Each number is 128 + 32 x the weight over the matrix's rms, rounded and kept within 0 to 255. Layers, rows and columns count from 0. Numbers have three digits each.

# layer 3 MLP up, 960x320, rms 0.206, rows 133-173, columns 80-159
128070108098146152158127127118085160126124109128109093100082156167161110114122131133204149123100067093111140142149121091091149093153195135068091168105087175162188102141137073048198104146142168115097074116090130132153126112150124107172160113
133105084119137068089111122120108145131114093083156127156143114110093109096114140133065148133159123165164193157106178117168084107118092163148156118092131089136173118151160155130149130135149156142134069086141134122212098118107100132052134146
064101137107069141133118126110144118168144102102117142096132079115159149122128162110111129185079138130169136124140143118127130157101133163104116147159181125190158172135095177071139109135125117159086133135138153151120090069132155149127197112
095104124135139155109149097112170206133075204113103154149112142147147134121102150185155143129069128148175104158107158086064095152080116146080117118115142185090149140140148075113165137171062138079132088100110097142143151153088154160094130158
130137074156152097097153192087122087158030217116090024061183093117102184147091112159127132145140092052176052138088133085081113164113152154122158142089088119126132113167140145095139144081161097130133104085109129120128140147112153140134150104
102135057103160120110154065157138084143103071178169156123139062132097144149135155053082113102204083112157133125100123166112114113137180092156183147115179076133141139160094130165097045162151067095106176129093111101145166078132140093255088137
150114083208131103156146077134139111057147205135169219154097104151196164059093116128143120197118120130151140084124144099141134078058153164148099108115119134109136143140091210110170111087131124110070091145182161176089149166141144157119168123
186125065157089160109100142134120080111112125134172118083134124160122090120109082093104104144118141156122134161068164141088136156160099128048170152132118125131085094221141165103139174169107143136131095149175124136144134190061166128132090104
121140068125142062068136115190151111129112170064077145088130082164097152217158172191116104105095099144099170169151115185132089121126153108094143092195126115159070135115162065095129090153133032181135118113156116068098086063125133173109061163
123137136187137101123140136150081147153154120118129132086131108161144148134129122099116152122134074121120090148112146154110100148135101141121102135154087072152101132163141084142116113152121128132138115142116163097107120120094092126127143128
097156132120055136113125102119120187130147155146125141081118130147112138118101088118089171086097128150093093160131089115162125150097150146122145155105136145195107125099084143177106090148108141140132102166176184109111123132121137189134149120
164144111106103127092153127141169132047153122095173140147144091112079070147166145139108123135126132191073113146099168125163125180084205159102140127144094126170159091137105068107122138156178132101094170167158097163140178164112170099130101109
069131113133113132101224130092129101240177095115075114143094094132120080105118142103132066151181158086132110148167103100133174104109169149129036146198127026078032139122155170137066145107119150178144136085126140173115161104150118134151119107
101153115133132137129197145122124114111109148124142141131157071082187148058117126126095081113124094143108126151114108140178110083125173142100053137105091113167142092124122142121105102082148114108159110134124095107117138185050087157137131168
134162118231146117118127138063125113154126117124120165122163050098125160139111142141103157156105134129092110165122129093107178108166130104116173081131045184176157131159126092153158122120190119124160153059174173147143149088047105115156135159
132157084179143138146122113180145214124130069122150167117173091098111157145097171154201166109141069100157100093093091083100170132088107105096113105130137164140120058112135090065145112105124119136190153145147121157136103174141104143149179166
112119191158110150131100108102175082137139152171163200109133096123163120139144106067099075143093044072121140047141136110114090139169095132144114187144108190090159075190157105148109122118207179114149127106120118104089173106175163069137140126
152102166141132130128106114145116122139091107191141148137120129124080121204100112102132123172083062144081111116133131154155185109144162111088154144130152130151122121137120112110146155151134128129128123123133120094125157117151103121142116143
131111128197112112148155133166081108082135132124117166102188085159101137111169186126161169143091125157128117097136134113141200135164125118136151154161140169126116083126071089139115138129168115074191168130180098113107123109145138123121024077
125124145093184169092101118117167050135158130141121128155124105087157086145111133158103135099116151186148139118162164075049110054152175167091142181100116159107124095160134150110139125114157163131146179132118100036080158102132102141100122099
131142108134143137122164127114156209104154094080136145089110135149132162114107123126155141139081105141148157122060111044085143098118133131086115053185153120100125145135206099079133139187141140157164149154118045070049117212132134155147175124
090118095152144123141093110122088109104220179097145170098150158134104160102156087135057119104129114150128144204157140113120148140089107090193147126124149121163161154111115112077145091168126168121129094112163083153137202127134102156124109133
151142133138135113091131085149103105129162102144166164114121174138068104123120203164123103179136102114079089164093140164092187118060113124153166179150104153134141080153174131147162097167082072164120146164180064149112111145094096175152163168
133139127102107086095141120187134157139086167109156121104118131131150095081102126167111098165160087102131159121093168142067090146062186131129165098119118158144089149123081122130096115147197106160176089132097186081124150116097162173132104187
117119123099064130149124055122142134186182116121176097121103112162162143166165162118115195128085112133169152190171115222146161174108089109100144117106135149148073149173112144138091141184147110106120155092165073136108151168072142184175124027
171108205086191126110093129146137105193106096058103120120112100099039079164105160111123139093111192178161184197155103153075071169156111136111119119100146146110043143160134120137114111136118094136072143125184120099132158132103112113133156138
234145124101115038158165056103107107103157174124097086123146149148170148154137154116180119163188142111142121110147145144133124110149126127107120090134122121173168104180182141113111153146108139133183166119128102154168116116083153176070090104
070135141090103102098135121157119130169162156129118133113150174100138120106103147125122136116139184101181139021114139107104110167126082114167106175122155107110096147188150112161107091129201129173156101184141073136148195169143158115111074144
073140153153126128119127119119136128134132168170094129190167155128116156151127101127172106156123113068144168122123120095193167092153114146100115180105136099123105150161095122187161145092117150124185101136143133099144127105108154164107140097
128111132079136140113134124115189098125070113110157136172115098143186141154104135154127122124156121126154122090099098107123097125142158136130156112161119106145118135124147091141133127128131070124097134105161140159137102171113123102143144135
142165162092134154100152134119122130153108096125144123120158161166140177137111098090146096110105115111105156114135122134129113136128126121191130126077178142104110104142184152106128148151100097172123128095169128103074155125210101132160142134
127152099135053173091104129122108128160128161168103085077102140127149080154114121097163108135174136129120187170151207107132108131168142087096125098086179126148110078129139129132079119071100137121096107098164077157098116142152119151184163118
123161153155103124145113101116166105159143232181143163145120062091164122183051123104126094196184115100098057115146150126156097105156110215142109137095065130110126153055143121099137095130140141045112126151137060147101141145145089157165168137
112161115109139074120102108091136130112136096170127153085144162128110135112145142116131111144067084141110109100109109161138147069186165163110187129110142149117193128088154144146096111143183154100107115113133077144069082123143142118111113059
133083067166110148057139194070083132156102145125157070120155109083073119085103062155100111163107142097147163168162105110083119152146137134110145081123174137133163091082123080104157121154145147095130105102173054107116094176080153112122137062
132144144118139123121043142131150146169130135158158125123131134146136087124116133107083079092127075145142156097174089101144172127143120161102099145124080152161137093115144140154089148107130104121131143099113136100127135164168150135119179089
138150113133118096135140145132174068096168093145141132132120147109175147185115123164127145168123163153159068157082157143136149121128103112073096120071171132161164175153127129140146116134098091147157098151132090070130072095105202155140098116
161159124132074052130145135123089119163133040165114099147172205113144085133062140139184045109194063116087107157110120201154129143121118087056161131101133101133145099117110099113108072130122160144150111106152143106166152170208134157043179135
175097074103154140107073131116071129122110086139088120150127111121165139079117119124159135159220145099149148122128134133130109134106154135121151102068114106173080115067156113115114103113133132133149142194143109131128071149081175168109166158
110128137078109140137133068126143100125101149187122128210155125128124105156152141077137162157141059121167152116128085091108051124148053144114119141105122163144055163141156112152124151076133154131118129121134081075071164130104154178157124117
116123146115109162079094131125142142119138147144093117088126137097120149133109173140118077114189161157189042158172122087092167110111134076123111107120097148130137155122056089164118088093084206164120091089087183105125089147137176116120128091
# layer 3 MLP down (transposed), 960x320, rms 0.0702, rows 133-172, columns 80-159
062145120065153124100146060121089105077127128093104134150127139144128143114105135107130106105126105163162114120139068097145104110123087143132157095136113073170183040179082207198127169108145116116125172078110132126081107133149130139122135120
125077109157100144118104135163092102135121120100091073174151124121127120164139163198095137107115159117100114157080154145154120194112096111220125142125110146170116147141175106111113105147155114113139124103076082128133080111175166115145148055
145174123094073110143134166135128142174102148092080165151078138159125105115154169118104095159157141137137117121163114142117096149143071126110093134098168162115116150179193102123099153116122105147125122096125163128165172101158130113103115123
095128116111152103125096057118149124077085109113169167119087084154132157106185098128110196099099076051148087150149192108114073188134209109137133074100091130154125148151125155104151096108161121118149104156139056142117115099169141112059136118
104077087186071154192122150089155106115097200134136096190135138071179159197156166136143209094092112070173123172150063151135166158154115112113137103176124038133073112127118127055106141100150132175165157154134136119115111154071103058121173114
121131131135146112119166190132145119142143164104151138113142120115118112149172124094071070145129169112097101122109125125110187097109147161096087176088124116118098125132088092078128079109131141144183124144099077104135136117196100119135141085
127154133129159140147089077112101094172122127108112046173214154148077096141176119116123121100137149136086169105123210090105168115129141159192103146192149103089137133102137148097115158196126127117037130058179177137141068153137140131075156054
134161102138114107211158141126148076089125096100130145162151137144149153097088120161132037210150127072061202136133149078165121110112133143095101132097096058024081167157103199131140119125172193190095125166082189134174155132106145083155127116
140118187082156097102131130128104116224175172131095118108121104146146166025146087074082149097121102169119137048107076214137089100092089050091129079136153119182094079136106105114160165161114068181084102097132136188118142175055164151079092137
151125098156136120119107151121148139121080119174139084133125089097137097122152084119147159060088164112106090141128118130128070101165224137126151070131105129182111104189082131084098116096113132090135123143126177118143122136138129166113229108
114075142117102142067125080106130149162176163139090084085084089105090064145136114161119103070068140166140146155102089185144078121115136123144141119142127118134125128174050078167140127088128116189095106138115109091168123119142165167170075183
070194150131139174100149121097147132140126136122124081104061109112124174111103121189144120157110153185189152111162122124136137132138161082144096131130123076165112162142122114107153134070115138099134115149134151163131098130157132093147121143
143170116123114106139157175133136133183108093093117109130173094089152154073191121042106105170140073158171155130156169112121108130107056077116085138148178146098196167139120054154082170114097154061044072155079130120113068112156138051107085155
143124119099144149106161126073090153171124111106128189170114172148092131137145155143111164144163122108060159217186128124085051100105091075141141131090114125093171116121120122141143138118071103099163146104158173149199136125128143076166095082
120134145022110183118113070139165106128088124147078165119178091135134092109151129146167165123117122123117127127161125122122100079161165131146073109069179104091097138063166108127133069159114171135107145160090115075119122156105155150069105109
119083105122167107140017124148114106136099116112189128103125150127177134146126161139129166161160096093130152096098123093170124175177209122102110162165083194135118062080089115135137143124112144129094122075174117127106107159156134144096115192
147112090104089119083110138075181104073129139105154170147183175094146145155193087156130146096080128150144131068151128123167078162085158140154082107145190164125155090028112124102019103074054089119065158101159128171122084149141132146086119116
155140159124191166140083125142153151200177161102127112128149134160150147121134150143119155097150134121132134132108137137126134153120118117147128072154122154094111131118137135150168113112140151137066145129138144115083102119082126136116179140
116068054139160156134147161062152230176148087144109123125093125148050117157150141154139066106129125144212180124128181092120125124122120127108108152178101117116095131152134129152130114104106142096103092121140140138060138119148164170130096195
136134138169147067142070131146161118093073121109194126081160130022139163181124137133101177097083088126071138148144156112129169156147143123134142161165113107094116130131108134114148146130120090116188139063103082112071146160091154171157166112
093074123133066097159120142134102131208176121167060056147187136062154063141147079102116129051175154137121138082104073066110141077183148149146121045116119107154086144181173099100142085151105079093101142198137143099137123166150079123128117153
131100159081085100158178143117072095124112097099169109163126139153152164126174089122116157122091154112126066084136164073137052094176099128112153052114162112156142157104127171148142095138140172104127138141151117103199140139067120138142130135
108147085136114164099110087176069157110127110117168157115217124138120076160149165131052086092088129144164193111121112104107157094129128090155142175196114136192156174103162144144090095175139104173110095137133101132149133124156144086110120057
206140155148100094131175090078117130141135093086124120116089123094123146130165106169142176154136090091122144107127150110154142219117143151134099068094134137115064149131167079117152113156110113077051154082129186113051163139112094130052104155
118142183135156166126138151185133099128102144149070188120113132135129123131117097113133106092168113133138149131058137090115135079084116154113140188123080102115039162121105150145103163127088130113126092127154155121112154179077162091110126089
127118109132090144177114157177115171078100106097160158117111121129134155127129139153141096192162085150106093114082133116082084150131133126123115197112123190100149100152144165186101150107095073148124062093110105187171166130149139088082072148
083143183137094190137095156123112138113127082118110149094119106169145138103140151096130098085184127101080151109088158130111144063086086154097124110119131121091133143129164144128179194098115179046096111132151087115148137123128125126059156117
161063168175124096163134099110090069081125123176098143070079145123099153116089128145140129135163167105123075116101213101142076066130138098123089147073162108172123140113143112109187109090127141112141068144120177093147102191121141101157136139
133153174167159148149113104180108098089109127133128108074078130101109129132147075155140176128113118144149124124101100158103094087143100117175081171103099130096077139121117137098145128119143121135139076083120136120120161162129139146142069114
182161108126079135139074175057146096128135175131128137074131114144125167083164124091111215097179093110130103093154136155138119141123119125144100131101099119132142158103127103092129158077123154145154097174171156144204142145133097122098073146
134156131127142108109127115122154153154124099088178091161125135144123184167107159148151153164133090129152157145166080092098122102110122108175077125087185168118165119156139099118118130159194087120148120088128148126079154174154112110114143162
094143134081152096099225105087138077108151135167156167085085143109151112158120083114149164114170075136154183107105100117130092081115129089107090112082130150129131130147181110115155150153119188155076184176227121088107151192172097114214144115
142123133077100125199116131112197178113109134095119074154150206144122124184097091129108136123125091086147098138153131119151103092124140159132165156089152183118154141128130090050093122140174130127196088140105146122159127158155174119104106062
146115140120124134121125149153183176092137113178129127105139132137144130100110157124146141110188164130083134101115163150172124088105136106111106092189120089086081145113082123127119164111151194124116135112107066137113144130132099106159131135
180078113164132119135107113116124091147142136126124124052097112128089106101134114191102162142144111164094142154105143114055151177077114160096147191100156154100168114113127118085123057159124082185124174114161106109200124126143129117157133120
138154113144154102161105138149160079139156117125088156134096096111141125117120124129169113187101166154093111125108171139085144110138157101104102101135116141170137089102092149108138088105106104149174130062134143138133158159119121137166075109
112083105141164097141104152132122053139069161132120087115136185089175149163101105120179108160110079148174160168060078137129145088176179168052110214151170119075109083124119092149117092108141138100229122156144008072054155131122108105143200100
129134133134130136156189132132112155116162110074091154111093086117136054154108128169094124104149190166170116170136162092086092062115121097136121133105149154087109126152121154123152186132148118062097124153108156125139043152129139169158101174
088123190119075161105117145147132148129094147126118148155160139147086105107132123134092106167135113109122129173125132130110158160118099106136108169112080139084137099125144139130144163123140114171143142141117113130100138107137091091202147130
189132135136144146142082151150153115087187097189129115115087175119127116063122202179114125091108089117107139091092073150124140185105080154107114074159105061136178064075124146146086110117136097129175154167100128190157117141137135124104139144